Part of a small language model's weights: skips across layers.
Each number is 128 + 32 x the weight over its row's rms, rounded and kept within 0 to 255. Layers, rows and columns count from 0. Numbers have three digits each. The size before them is the row's rms in percent of the matrix's.

# layer 10 attention output, 256x256, rms 0.237, rows 109-217, columns 128-255
090:151081115106098157139120130153124108083114122169118122135129103110135156147112169141059149224165121148125113125101120141143119083153082190185154139060091150117171135104084163109067155188134188150128128149115129121132140113155110130150146158172112142111126124159113120168177128163159122111104173186119132147154134112191066150148136079095114113098149126158118095138111163150125120141190
095:113115116097132139152121114126075181149150128083126193090126110084166105184113133122089135143173111070179119145132101053123164120171108144147203092150159057121140173103125205185190107113128114092127126102080064076225146122068160123123112129078148144171114178122163117165133092204151153138106142110093161117132082078147067171147109077153167133168139142108126104188132170108139099162141
101:180133124163141124089124053119198116092200118078115124227115199103147136090091167140115138133171130096167102109111096169141084148172130195115128129148079155113154156135127139175103089109143112165111100150099176101145070138044105123144117140124102133113181143165129140125108144167125165158148098121113125137102227124142127153115056140167148142150080141092081163149208042157195102139113
098:117139116095099161107144085165142152140103148139156124107133117152049170105136170153138156107170120152091092170153149136131124154168081144124104132119071169133125107133094134200132122056125072157151122120055118132097147126046091103070123135137155123137166104098183090089081144110092140143147113161153137110140116150092100184100141180131118124117167166072093163168130125168206175102154
106:196178099132155138059164124126095186131113111120145157185144116067130132123151118144165126094163123139192123098112144189085104107159130115178182088103114101202107101096094115135143116087108146169094125090108125136151114141173121163131137121207070125102155185145117128138137148103089214122112127120146141151071135208109086151093175175148099067072121168133091101074116126093111115109140
095:156166102120165112086145111104168124120168129187156165114115094129142140146121145181148135198138162101133086099082105151177167129147117059203139147093081170137142149159091153126173102149115111180156146120104151089050092181139096186085153118114082145130173132160135077098066136047194116104085150123120088176130116155114110112123027112124150100124157201124136062173128089115153097149133
093:130107083128151128118121156126151142082203122127100113133087108109108114137124084195129146183096083072096117129122151146153179131178117104101166096141135131137143186109146120114110089105173142159123122104115144121130082151139099123147149129136124141168190174073082167128120190159124101156117160062161061066132107065109119135157088144179101097139095101171129186069052163133127083206126
102:131114073152112178117147107102110097102141178184146137125184104103175087152244187128165144082101121093094147078149115041103138138138093126107153088163092114094129168103178122152152171088096124133115118125104161116133110088096157162167136128154130212130164131170068143129144098141028129134180153120099143104125158132129137228087127090198187093162115089116147123170200138129152163128109
103:117087142130073110092090116155106161135076107096151122074100164141106119135111196172113113156127167099060126119101103100116100143171169102127145143100161134071133146147167091156127158146108123135120124183180106115097107128119108109173112139085157156110112107075112080048145159060129133106047115148087125104107127101133122108063133065203159126209145093141096169124138135083201140094108
099:155143219185107096119112130148152079168157146130076075170144088104112080114213077145162112153130138103153112152181130082122207174156135057106102134152116124160125094132124096094047120139162135130166134124079056107114116151144118105107079102127141172131131191165114120123129057164144090163122082165100173135083098158150164147194156204152176172151166085073136175158152081103094093107102
103:094133125133149091165096117179113096112118169115164143106105166110093106140036145136117206144092094088144090161124106083113118138147115120105151170059158104132143124142066105098058126172129079166184168144106130131166172124095173120205158140158139109121094183093118143121123156076087143086119163135120118096098108123113128146057122095054162057132115137167138134131153128088102168075095
099:077180141112140109104124111105156127159166142129142160140180086149107134141157181130109149135168110078090194173190176141148125136208100165122184152147153137106088161158116148145170105083161073074167149090134076110131099106094098089138098157183146086067102076179153140150161193079133117137156151131111130168134150121078148073133113112175132151096145043092080190118116179123095127168140
095:117204092142124119128079117179112090103170102126136151151131027091143111176127121108131137107105114150115087112130150149061127135160083077170066106155133128078084097133087091129156112149191128135081090101095146152121100113098206166103135133138094132146081125162156065149176096176068108189100110084057215169143076103155109102106111126139138078099116140161103092177148154135108105146099
089:140099099121088115190117084113126129056134094160154154102096118120117159136139099124087169076148019128123183124143183095091147131140159137183122087076130111066147187110144113180115124171162113153152067133098144159073128166099099104175098128133126077164138119143091154127160169176184110167178129115133126083077094098159143113140133122083096194161084197106122126089116137165060133105155
103:124133145124129126115139089188127108120156108099136121121084112141072105120081073078180138141094154124139099097127114137126198166175133202135118150160128147072108121219068100139149166088061107058126100116208088166155126088161129125150194123117166188116191171145139087113147039094111156105082094145118136148128125154131161170151114110149139120116110156143151148132096087095144150134132
097:092171144104097112075151188131104103188148125129174136078178122128124140117113111166130139157092096129172164145153175116114114149144123158142118151116158168169134069142168151096163124097178152114094090164141096123165089117178145128143188158126113077084040121116173091142102084097095194132081126087086143041151129137178154093157158141137174083093120121145169176156111079157168168146097
093:082080145109188143138082167122027114083169173099125120128163166103139119189063111055155130174064136087135162126060175174095135127078154157103149131115128134117091113126131185084087145106163157122145103113114093114122125122138069173129125117092146135154114144114088123175099161165126163178148085116146091108122143143208138169135143156159131118105135107153153114131212143075172155160125
098:126071076127163126055111115153079124152141174124099105171158101081149081173138149175189130156077131133201134134151123114107145128069124207159172124126149138183137133126125098105112154101124128111118191098103074116056121096133161099157133131147137109131140074129082137142156148162094088153090128130173079116150186081097094116203123160067092138137144139142133124129121153103225129147067
098:079123105113133105136105137146142119106119135196105073148151126105171184159146078080149125085188165102109063162135167091139149103150113114130142167113098146122103105138090153117100140175126134097124149098132113135142152128103111125129108096157144136152168075125092146123215164112095097132163097090094159160135108146095112157056104118152098122109149105165111114109128126140161090205087
092:106101114126096165119116140118137108116144105158156145099145137143152167118161150185076120104111132138167077078131132112181099076109071166120125131167111108093171031059113121104106099075085098126106087095094158128146130135173098089132129122108107094180125099134162146127122118116120101157096062072127160167157183075175082131101143144107169140097204074175180172191076097101152144134080
097:159143140110105218131173135131083101138136154168135129147175081097080139157154122149106154151102122060099148152116082114146126161141134194117157168152155138107098131139167202135117089132122117126147149148075168129198111104114078144061193127129153137131160131113136060073138120160115165118159131157135139155103143090138107096083071156090111106195077072115060119191144097103190069132124
104:162146126106144125089122159093114172121092135147184157100078177067114124149101080139098138200083109122133083118123144205161173076133127096127119154104154103085181146078084100142095162156161123149080113174137148121095154106126160135127114133118123067113131095063152126166187146125196091171136050130102106134181091137101153115166144152189108152153149185154141092138140115098045096072167
103:102124060093166114121100086118129088160149133064077104145166107119175126145147182188154113106105088129148129118129140228134136110118122064138148133115147127173172159120139097112132178070100159174095163120129102192132138054059129137145091150166128135165095144110064149115105149185078067111087135134081167159078143145150131133112155106077152091086118100189156133122111105127136123084159
097:161151100124127067141150073091102164133161082172118151098119153128148174078134146098095174092152131114029066106188093103126129160105169130149148139135130087150155104134081125155108119119175132126087121161144154102099120148137120119086098147163093053184163134084101133112133143125147121139169104161107119165105131106138183134106151112144099167202075116126163184149138089157125158164119
096:089129186177147125145172127249156153070089117157107129107117163126121099134199132213129162112145107107149105105123183101095106192118030113171066110064098161093117137121114141162115154131184154169105154074114109170053049117195194117124150145196076079144132090126122169130184184123091105114152167149129119184174085125156083110191087083136134139104170138137155186180131143134087156129187
100:111131179159146157104134144088124131124125111055174118139100134091156162136141138105085131095154138132125137090110087110178062073118188101130118179079046184140062151164096151121141061073174126108189091066133189211137126090101119101120115171126116184115092166074082183117182100193115132127084067149142166165118110123175142049169107123175136099222109159141092167137106141060154140158112
098:123130084144144143094137106128076106123133158110136148096119156132110097133136102104117120137057159165105093059167184112126088153118059131151134182126137166140150151064155151054088224135092140135179134130193097106191154082125081125161162108150079097097140159160150147102144130127103084133192111090126092122150160123144179168116118121176130126097162146192131139120130141144124143113118
099:107071184124105133102123114102139169090123128106113126144197087124099041076104116055136166145107201152126166108187143184091170166149146154168070123088131117125116096157205095141138151077138159161101123081145129126120162174142126090104045072137132128097066078115117138102143129164119114187092148067111119124116071122059098138157125089127149120161081075156131138094131187137138095077178
094:127111171166103121089108164151167151133110085140164154129142197104095104099114146148200148166084073145146060094092166135119120113134160083109150058121113126157115064147107133149098128078156116110045143131177093178066097060113135144101163096117092115105140131136151152150114094113093135115125129163112163179104131145102096131074200144132083186068107146170097144127162150108159117160122
094:095159118099180124131148080149093105127057099176089085091108145122068171159140134152186102159063105135127106150151113133125114079110122101106120173118076122139173115117083199147139197138107138165106108127122099134116125188097093111154111109157147127124111150136150146158145158124107120109174225137159215071127150142126145140105098062155120109155146181111079118108032184194110148177125
094:067073083122205088131113136094092151188181121138121110130119108056111078143152143122126093092108164096103109143128132151098168190142139120141147103117127149127114133071101109151067167105105138129091079110059106167155112118058123123137185146102193119101165117180107158162131144204101155128135121121098096099156168166112108125111173124133171080106143124113116130141126094124138139155087
099:127135170097159093128074167123125117134101168099139156124107124126079133093116076170095137119125121128164188120124151087120065116129091142184177202117095155156126175112140133138093147093106120123115074167145180113120079073167089156156077114127145118153146141144060160131111113065126107138111117097133087189092148069211140125126088120192122131124156108157130127073095122159082071138192
107:090191096108120097066116075115099153110137142126116115129179096095092142175154154180140138089154130133116138131095124136115084127100119128109121094116117100144122072153161200112149063121101077075083183151104130127112093145110169207115165132157142136066141134123105117143089111139176175197167195151102107188109178123121055148193034133132070141165157147100121095130128112153144135124142
096:138083103183108160108170089139149106133164119107104067154143135133125139191161056149128244119124067142158073155162092086150093098145160072149089174115156105119094151089134126204146131119102113124141145103133130115191202145100132134133139173149120110108175111131120111083104109113119114212145112119096162113120119125109062184101156099110154202060125169104132169154059092105083148172088
099:129141161163127127119095208169078188108083109174081150139085103157138137136113155126126040132153090132093171092130157183130145126152070091160146105147135111122073103181111123158139103147076136185103119135119123112144109123164146173140143150126174071108127079067113143075171105180144151094153083117103173158079104114143068145110087088141195120189151146138096074153121168146121116126124
102:121140122166108130141155140117129137070120152122070137117153134083122108153102186146100126113136091118106149164119144107151106061089202141154106086132110154148092091131127101151210116157124221085100102139109095126150140068136051080110117127146062070152116166118206085137149112112141076094119114151117114128128125076146155142119193154128170102147189133175154129132174095174139063147159
102:130182134091106128186153121090126137105105074153150115112089105109136098186164157105123128102133070206149088127156138186109136144152129205080175187077155122108059064155146155106123198155098109124064101101169101098103137119157148122110116148143137085142151105191134049150161106075120162134123117153114072130118083158130114109149118066155139108147121103124092137164117162079153144143157
106:142189152134150100146079089161171104091100130135147078103146110189158164195128122110009105141148094129088121126170165192078130086072123100150150136092150141103136137147153150173132127102114121179106160153134058168140122154185198159078108125151108124186103101125119085124113153140155186193098086134108053071172160157122091081126089157100132133134170132115185158212144148117090144174116
092:113111151073168126130106115134179099143130105099172187100119114139117145185113131119108116089107061102197134041122111184104138188117089115091098141188088117136162076087096033147126119129103141135112115167125160104106155181079186145130176161171085185143116118090123205135133074157156127116094133088133084128111095103177121139148140131136150049145078122158140148146092087133135140188078
090:140170154158065139127133139135128148121108092107105170093071165086125139097125123121090195101161129160156147162104105120098143164102090101106173140111150150123116138106122085152163109139161116092158062074183150129075131122114089157064125073148193106153179113169130105079151062145138135145074152133111167116119154137113189077063096091097131025155136178182083101127111156199122091139104
097:137142104099121129119056148141155124120167148144105115162125091070050149121192133175079167106101169157092131076176107075125145111118151137134211135211156143052122131148137128122105131067097109062106156143123097156165124041089031093118095134144153098190185123101081128131157108103101184136074118148124084138131099141117174128104064160125123103167175169123103128121172150121219122138104
094:112140128142089104103128102097109107184053131097200148131131088088110115041095112153103142109095137198081193133117142118174155160095182153160081105193086133089132126184092149111137131096065111098156157086110095173136209135103082203154122124149150128083134151152136133117150163092156160099103100068144147120100101150132096187067072137107090143112104149093099148108099128126109161078147
098:128129165139110111086099126116120123105154131166111101098116138173131092124100171159141206137103071077130115164121162121171114185184099113159122143156109067158198107167125119169088155110106160121072086116123119056125133123150105149139147188146107129158169079176139097084113134110037151107168112130175132134158141113186114079114092137145147146166100174147139115119063126095108113158101
095:196067149086150093128087116187101157174132096127103136105185137112121108105097131139133112161052152071139091116123107112108080132134121074170165146118113145151137133137143147086176114089166133116175133106163080094175152122083126127051110136195092171153127130127108094134095081076153137107088160093149131114129140123176095095163144137144055091158151117124111064129116112090107021135185
092:132123148090123095128147094113166170091147053124118113081134158139097158152092129168186147110144145121127131092135139139112102177108129100087149142147138165184203100105205137177175120106154078150132201158135105094105107126102120171092139091136156143169186165112135084109123123110142122041130135073063141159121128154107154141132153108134081141130110096085102098064134150078099122155078
100:136120101151100170144166089153137154098102121128143077173121104171141086154174098116164144132067106117070134098147220095084117164125100129162174066174046121099138122026145167095147097117113132178122109160139171145177164084148100080100089067179107154137180095139092162159151135098068099127106157112157132183154067134068104158118083148186196094172118142108128098115153155147096110149082
098:092124148172201096126151156116129149140110116126183096106090153092074153103087133140121086197133129201170202126105124108127172113093083139080137139156146149184183126107132111104137101112165093111109058046133106150098087152091150133058161096071084118152090164095144192147134113101155175152111122121148121114172036192153168177126125109132121076113151113148132141127098036091126133128107
105:107110155173148103123071129141138101108146076098138138142097149099145093090175058168168140165107124207166101093146124057100069078094138127113101140135154148142168101156135128081160102175083083106129184146187110139145163128061086129102175104101147169100066099106098095085163109169017087074111119146059115111132110114147155127169167129134140121127131140168137168154146074093147094153171
103:139140107114066131131145149097091187050141177098148088121074188127119058150136142099108179106088161094150091163079181168124130129149134174110169137173133079089191185147125131099090142114075187174112097110134084127115072200156167086094167098162135064180120063088212173115096155115113173103113154083089094174077129152108087165113174135090121130103143124133134101136163123147080106125145
099:074139167122105196116109145183180125082096118075145150133129113113129096135108089083170130128132104115197150075098104125077149133130107121146158132099113100151108145126111176142121084147188131145096165108118139116089108139102044143149127108146138062111188126127149153181176105182090120152174138114143171126204124140082155124130110168216149159187107150143151084079140146087101140145158
096:163133087121084109132065149175128103101108169114113115135141154169160120140137091069020127138106130148111125132143098129091189152089164128108144160105122090170119065093066088186084149068110123119125157108156127131121149079134108155060170172147132060069038086096148138122127141119106137104131132097104078146161131163145185171120169186147062145128149133094147160124097099087177099168135
097:161141087158150120055118114020096155120162154148145128179156143114145071068137180149164216105141104071156204149094100139072109209167135130128122118106092190125128173161152125125103128118075143099073131084156154086130129102147120116139174084123182110084156128181118153162093085142138141057149129126133127174106129117137120159121198133163163128119069157186123150101122102119091054132157
099:141099123120168127154088179143089164098103102076118108118165127203139127132194074161111074146116098178100122121151144156103150091112147086086089131069162074127103105118161177120107140144125112165127177126112057138165119144106147101182141095126136145114080121131139157176091125087176152170077141106082146221179108106120118106115100164077105160165208110183110149147104107071111132127132
110:138135142143135121166178191119154127185118067146164198134152143158091134168112082133091110135080193143213145085154119113172149070132102191182147121135162048157123091135076120140101167176174134129127107107122101112119118090109143121096084149175170081111059118117148155155156183131106088158111102121170074143120109113151126152103123175126106131128110073102109121128149106158149091084100
094:165104094145109134101113132164120100194072161154067101138100188034093114127135133177134082125152143144141136140142108088135125141120165154098133149102180140000101129123178118137101159087095124128163093150143116127114161094109160134097109113149164168185133089183121089135129112107091151126179090143076127144164146114121180140131092143055114172188135116154124117148144141080121103164128
092:148166088139133124166116055170172084101121143120130124155122087149150097146123124087118120145113145094066169142143082137144156154111131136168098143138144138151125155101019104122153137210117140164086172110165146164148126133121110109120150062115103165121126101100052135145086150088131151138132011105062125130104201121112081105120089123097066187109175114123108094085139162099195148115191
106:155132104120107105135126154191141152151183166141131087149079093134200161095149183117174103091108082094156185081161148159064114163168117084084219167130139121125137135076075087142117132122101114140134110163132122075100120120137127166126158087087118153132109157158136137133075132112100151086149102090115182098178154124073118146037033128180152136123126119088121133074197132125175116170148
102:128097097140083101124112128181116137161114150177136115094103114130159108132111062066167160196146141106120145179164214099192069084109141140127124124112170136083098077192157155135131154159161112119143089156144130116111134073054157153091107145144220069100099157122137168142151092102069068122071138142112186105118077133123116138156137156163135141103190105137164140144156187134130146065100
093:127117094111205055097161197118101151170116154165101129152085121094089060150103150153097097145140168084143150175160087135127140116142112111168143162110154134128121104135118170145116106109135152104129169183115158168096067108158135203097084146144153136133064112112142142157161145152098082099140134167111135153167124111131166194122107211104155107140090162096142152154109058052161047116132
098:062082116108131133148148110089116092112148134089117061120109181124090132107116092079195065122124159195138145088097127067169110147111153099112121146121158112202144156126122148083130137093103137124144161179149190135111101079165110119139141160098148148089200112101101075197079134105145112124081129129126129144079129221134143071088109075142152082170100116121044145138131083136088160118114
096:090094121127126106196121109131151079167153127149046101161141108134054104174117092174175172158073132116136074078118156109132152211147103164124116172105139142121144077124045129127191117132160187186123121095156053166184190112177152114157126143050097192153134126091097106131128143146099156147080066108149130082182097144155147139140156097131108192083147176124161049138131136147112148105125
101:144086127135100118176185117102079132094054054133086210091115149151088061161125165112141173176159147136127113166186177139156156121134110102157140122136197117132131154202154111126094158129158110142129139109147168141116171136175150135154111115089157182192096083171145073140098156108172134084082074135142058154193099139091095173096127149149125185114133164097130122173138140159173163105145
096:168171163116138097096135177086175121092147153073132155142112113134112100161085163115146135094137179162138145075195126132139092151180132095121100128099113143100135138154119105126128180121199108129096081098122103127094139168148135064091091164172080134119120192166141096122136130133103092153099133104162109142147154149081068174081150089100093130137133168082208155138117171095083114106127
100:138137159135125102154118131115165104164132160118146145164134150109140077144092133060128113139178167084076126064142112092184156145121040143158129120159196123143114188110101070159120128128137150197113194174115176086179114128120082090158161138107198170106147155162113038112132100158095116153118169134130126115120092136069088092113118144164146115157140113091130110096119096072144158130087
095:061116118129144142141106137136143135137125085141176131169163096129237109123163134142148053154145142100167100103158099135134151100131155090094138095102163129113150098119089102117116131115146142102094095152117110142189124162138162141140107138110222143154123146117123158148085118106114141135108076095109120126116073148103086142124107111104087172099138123103188155150098154123063146113167
104:107149140162142149130131123120097137104185144088123203155097131135108085079141136130149112094148125104074082141154132164095115112146137138121137166123067119123127156119085128143139079143146066099136091057157082138102092123123097108149160160159163110161135103145134103162080132050143101151133146154128130130161159135129190127145107081142099114079154133093119150188128173126165163100134
102:072091135131175152126092126148134132116123155111127145133181091157182184131161147135155152144128138127123144105138095101111089101093126069122171113140048197121063178118117099152103223156099139033110138125106113168133039148113095108183145068131102110107130120112068133110138177185077131196207139097153175083108127197087182173086095161128099122203171126136114151118118133112116144147128
104:118126138122134142059073133136121051113150160124201142150142096106109121094160085113129150137125124147136123109066195112110115128135132144149182163197069111189137136020127158184137100122076135121127162146096055111228098149110058101142092198170169037145192136130148107113117153115178105105124108080139151124158164144115118205169114125127141091182122172124169169073054107161104097168132
099:133106156074112187113132111135095118117102163081128118103094101149141158084103134145092113107097100148188168131156102158070140145117180159148145130123153080208139096139113071161169076164132130152131176062134139066097137171148134097148107132147158077073130059064143077199144124127136031111088182078158170155125079164130141088137115167164101160116178141098105125144100178136104097103172
108:106126084120173151130159134129091089162159164062114145092079057152104148103213176202132188156148184173158126150134165159170172163126093158123135116143125170115120143110131119156068159143093146110094142125091094158184153096148187090088070145144117131122088041074079133125104150080187145107138131135087106061152046170108157131133103129151149115091113091095177118110091141110072162186088
087:082065106144133123140119137132193127145139120189136121151130102156101116129171181113170198127137109106128117136101083156133074156157093100162173124217108145163132120114094139078121145145117089071064050140180070126108140140118098101065151103141088145073111090138148170118137129134104078134104110100138114165150102134151135170064089129213179104140104138180162121152195087120148164076071
092:181203095134113183078134120155080159126151083086144180195094135120112148151108153135068162135171079114097084178176172134144122154115070083162145179110165134086115093102099126110141151080143100159093126135099140132161090084147068167117148109163116116127134140177121131099180138101108109106081112122071173120166106105153113122110200113095165131082133183124153115172138143099165113104082
101:108138153189151167128146129117102173157123129106115147133054131091115158129129129121123132136079121147159116146107144128119183100120108150114143140158192116172066114122116086131102153129165159105149198107134135117182026149083097124157123117100105096194153107123113119088199132180124131202111132115174169127128098077072129170130194117161139171100124050159085118164090061115156151155118
099:104104087101126106093143128136147159148120113137193161098160158116149055093136113149125111145161135127096154081160177152119123131086094052117141095156153124134156146139084121117154151186183152148184124135112113136126158137076178093116073089187116090156141153145133125192150184105147106127163042168142108096116163219152152118095109152112129149103148125163091129171107095102098134120100
096:106062143098197153143143080098098153171089161125055057104095104152161084108133103055128177133127099122165128151103138124124120079178140106178153090152144087095154125065102136112098079112112075134153106110125184154155169121130147147133063141168095149086128021144100100098122139144141138101080134129151089138119070107050156128118139103148092123125197164130126076079131150140137192132169
110:128170091149093134127102172106138128134132107113176169140098137173153088115131120143127140163096122148082105127070096143106158177129203202103124154140079146131090161101144136168082067115084150084113085120091160149171164107095127114060077147139167116145084048113188090168168132076119124145159101117086110142116157167142167204180126113077158117080173143116104087055073136133115147100151
107:155107153082111148100072136109096164074093158117146106139139195118077012066073127117107203199136100125136131201135168141133163146080192170077142131123116156167137136167112077054137190131126083112121121109115155139168153120102118074200116059097109102090125128159147164061230109147088095137188167149151140107102130146123184144125200188106085149150087128102095101127094156116151149136097
098:121087184161124089156184155119168071162143156139168128127113067106163114131101149142077166096157152125100102123073128109142121103149087132154108129142141104166151156123108078068160114149124057168155089149133070165128137215184118123079136159116063191144079150169143123105134154164087185131142083128078118139134101178182096131145143131173115090156151142112091120117128152090104065095162
102:153123188131148060131121133129208127181152067101136074077103071110180112088106156195112115120098125169156095140159083143112090155103146052141115152099114141109106089124108073131175107087207120140113127108156078130117169142145152062139071105085097120127100150106089169170086093154138158139145077134084089177148128100093135092175140215204190083147132098148147152118101135135139124144132
100:142077120169096137149143100162113135186090152128151163081133115121102120221174102140140112143138102097088180141084147072090119162069114124109118099132134100134106171106075177092131122110143150154079112143125104086122149170076101144097167142105124101070172121106083153152199092186135147136108092058083073204126034106120152138153108113095167135136141108145176115182084134174076189159152
090:100077157170177172122054153106071157188142171166171135121166103080151136120174100103144158133111168110120131134161150091128132163188091119068127148163105125117135143062131198116156092158124116146211108109143106128104142147143083120184151164069126153110135126148070129159086171162115079103103179090132184115125123133118123103047120121143129102134128207086084101133166088181152052162123
107:176156142160132158162075127166120132190132155169161153122130094036124116169095097072076134123098062156205054111124167092211157099127175126132061167152146093168143069149163143161156086130110173161111112116145094130096137067139191139153126070114118139155134159134156111119086083130128195133147139043123173123115086103158160114139106115071155106090135127160153174116071155174092116134137
090:152103127177135125217160091084127130076118141115116150132103108117146112160163111134191124068137205234111125102088058150130140083194135114057130147164189120093077117148142105104065174117149113131153155141097099131102122124057075124082106088146118177164112052108098121098145121117135126134156151084111098085152146102148126179154144082169088145198090123175119147053101133157109120193185
107:145057166156125052115143164108166164089120144159129152086180077190188121156148165122150165102130161163165167098090080101191144079050096090142086091088171132115118148193072086198087134108149124107128086077169137174184123138134138177074107125204149087106124157113169181134191084115172106112108142047095153124144094076175122164146148112122117084118205099116076143108078126140150166142129
095:166107116149158101155078172109148175118127130154106127110198130126119094150132121146182132144107083115155091098137166109090083109144187140145133165178139143116137086178148123204147149124188176147145122101100108135175191128079104162061153162127173118124107166140099151128148065177139110133219091146127103102151145117096132095180081176105151117186185046098141115143124144121126173106132
124:125079085146088161122178115158162167129153128118111118159122110131100133117170106130103141090099145109162114164167113154181184143137167121114128148137157164131153153124190112054113129090134144165115137059143134131119093161152103094129087120044091061041105134189148076133071163127138115095156135140118075117182102116138117162112158048146156100193144075139170134138116175107162098164124
099:105039113123123164151117142056145109118125237145148094122128129131177094120174119198078137093110110088141106185123110111028185086143132166138144150134088080084133048167175136104089100140110166191168147148089044050120113143146146184134152160148072081159137121143102137133137127131125133140085163138141112080131081153138086150126108138109075220155134170055123100148071100128094134171154
094:147105147123113119155165079139105202092092072117087180136123132136147190196166132124135173131128121161135114099053167139097123112122098109173131135147144103117096132122079116161067111210133168151106107134162138120118089159149100097091126112106209134086168130169109185159125089159132101081136130201102156077162149077132126128139153171196127111078092084135125135135175178083111129101141
104:124192213120137141128090119090079180114115105080135146131113128109087121187095074110135181153130070130050128091172136079150159115141143067145090063165109086162091080109087132075191146164130118154106184151151124095114140114069184127129058158110127096133086155145097201145134171127097154139168111116161157089134147090088088089137106130113098125151159172147117081169112112140113190083189
096:122098064099125148093137084082073116085159156139174060189129128142137175082175153048136119084120116101140150159092085157133137137148126140129192129148072111159141131087080122185081140106120096067211088117129147159144087092070103099171151150093103139112197142131156149135150129089094105168153129161117102098126185086101162094056129080186135161138105064165144103080162086165179092138087
098:122122138192112142152156158106119107084159078151156161132149122141092124125112144130187115152159195157121157029134110146078153107149035140089112133141121177102172195156177095132112163157087138159073157141108106188077142067083103168073119150169141141091127126151101168132094086122071157105120138147060113122155157177136176096129105071098157078127092116109168163134121119139141134185108
087:136102144153090193094191137113135100143039202141160131098119162124123145126101139152147133159145117130143115162117123148112157176159169109184129108145136098081144125125162108152070136142083111168139193168128213165101165135149075140141066185163125143113140094090186103116166028135109115143070152153128062148141084095095151081140197130153118138122137108133103142004119133161156164097117
103:154097113155138133153160138111109170099029162088076165063113114163128097150146101102078160170145162132073137117191102123125116098138106125141136177203118080125116094196122101125066106119128121104137116084142139178162085144154161203167088124118107089123132157116205163061162145139137135067080135127138104131131080129080099146185194208138120162114183142110091150073153136083103127178109
092:076122125075091139078105116194146112095137126175103118124135133114127207158078103140115135072115135160125054153118104142078140108146127130113116144114178132110119107113085132112150107109172097103151153092082146141074204079145101182125098157099144159122103154083163103198128112161087100110157127113109118147100125131040118131100126154099126105078154143107081182125129163078114027160180
098:080126189170135104152090151122134180157107131129096116100161060099151175106108146175119118113091159183130055052131184087140130082118174170212106103143092173146085104146169157058123122135101168157087118121118144164124121159114136076140144137112089138114134222148167094145110109175167126086088142098123122085217113141089142092168175094081104102093164126142175122130155201097087129167103
096:151116159092120131151136108065086086116151127113133118119183188149133132220129118152095146143071167138124113168129093107054114160150141126125089088138148101172176138111182082110214105106087137178174163122120143096162093154158090127131084110091171113132141102138102112123141131142193132171130178155160120095132132099143130120164092155151163181196073161082119086103115099129113098135142
103:137098134097116116122058125190121113058116121132176141149129145161093142166146073144168178095180070107156081166115160089176107112134141112194100141150087142163091134171178153173141082183092092114124182154111104162160135142117090072080186129148180117096102144104194156077093048107125140099148118154089122139120109060158122147112189178182108144164085057144136136121143198183117139166127
101:148083100151125117118134095113088164137124153181153035149097068116118099138136163151144158131165074111086067179099198106177141132119227078106119135120054122066089150097064172097098125160100114127187117121125110111158130128113147190088128069151122150140120146158139155091158175171109142155151090157047095160135115084124147152089093083158110085118168170138163140047096113154199148106149
108:151086088142095088121106100125105150153086111120146124090142123108094084156122110125174119128099146035119135163127160114100180156134137128199120098127183113127116067173147095111162101140178171098096103099075041129113138152161145117203159125141105121091170156091186173207137046211129202101157152115134072129113092126064121096181149164075029143094128146103165141099106151075189216158131
109:139185082113169186117155126148085122141122083158139125164147154185194066064134097103126152155100110143129128113057115097140141140152152070108127118104155138111174114144097095077121100144162141107081085118083116172078110193132116139093147162097098182115106116147077103154159095105114128136185151102178168132152115101168097147173199102164116115148121173112147151098129139074121146146132
095:126121180143107155137180123138145140154114139172035162153123138180174181117105131134114183168151103155110153153063114136143146128108115133079147119153087092105148116141107167142154157123086101122074101084166179079087173116138122124119092075115144117124101152202137116114085123164157075136140112115202155154127084083143214130081143147213096131145156114142108162197204180154104176110108
103:051090091149097103183122125058127069083101109108145135155140171168137117024215075041219106116158140113080135153101103093092079147200152138152139136120125137124143177112116084121171090138098105111089168133138129133161157090080142174151134111148115163155164119133140096106172122109114118128102112114206094171122086118109090159170151160136151153141099134084163116159209167188120087118142
104:171136121116115162118111159156124163163157119159134125071127163125158130039049104134112125072122134173219121149116150082123080097112130156123090115062143141167077060138123148051119110104145121097147098148174142176147199165148116191138135144196116188150182223118171152107129164140132142221105121088171122189147109145162102136190131106130130166115126140125041106143115129098122146141095
102:160125137116184157130133160179122159081130138123076170191117102142161101106106148144142138186124132141139104084131102077142133101064147110142078156127164176182041095158111156128173145134129123074125152155121101071048132139151151149048118124141190144085120120154124125092080074146128079164156140073076107148246123111100192177053130128123160119171183112137110113115099116144165125136086
102:117166148160119091157107070165185079105094105088116156131155151099065189135119080169163160066131147169102125126092131164120110170121065119132088119140160138109130159170022022145092154175153138130120079118161104180107152099153121150079138147138097063182151108183175101116136080150120166133096091129093144134127162209105141096176130133131124144098146096137131228114080074144128136132114
094:130157131150145121094081127108109155182088172107136126147053153141138148112087139165152104107118118103139153214149092112108148128130160127093148107133172118156075138134129179174193153147079148089086109103126134073144158176137184151183095086040132214062169129107124141107084131144115086112078124115156154149076111020133166136169156140097144103111130209124162154128209156145120138146105
106:090111121115140064059135134185131192144091112163111141167111119121105107129131124152211122096105128074107100118149074171065159167148124114119125131176127172160144098223099104141137158130133144134116145159170105142105102059104163163138079093194212175107103139180166119126134178122123136144135089091133100162175166140101111128086120158162105108129160106164145110098171117154168104169191
100:106143166157125188134075193132127165128156088172129108088157104062106153137081177172121129086088119177126120114082183148107067130073113153175122067130134139182107125120122167130130154077141161101117118160165136107086079175150166075181149105104157120063131166131152149127113051167134111132102161099118184153156111152132099142098148096112195113137138102076190116167163104141154134105051
094:113142186142102095111130123224101154124130126103091123136129111115158117087100087129114144108097117144102118102095121131120125117118088193146158111136115128140155109106093189087147113181131111171128106079255098166106132121192105137141122112100145123123147115172108112141106095130151160104126142064130158135119067146144148167145137156113090150117074168087184082128108126156152134203159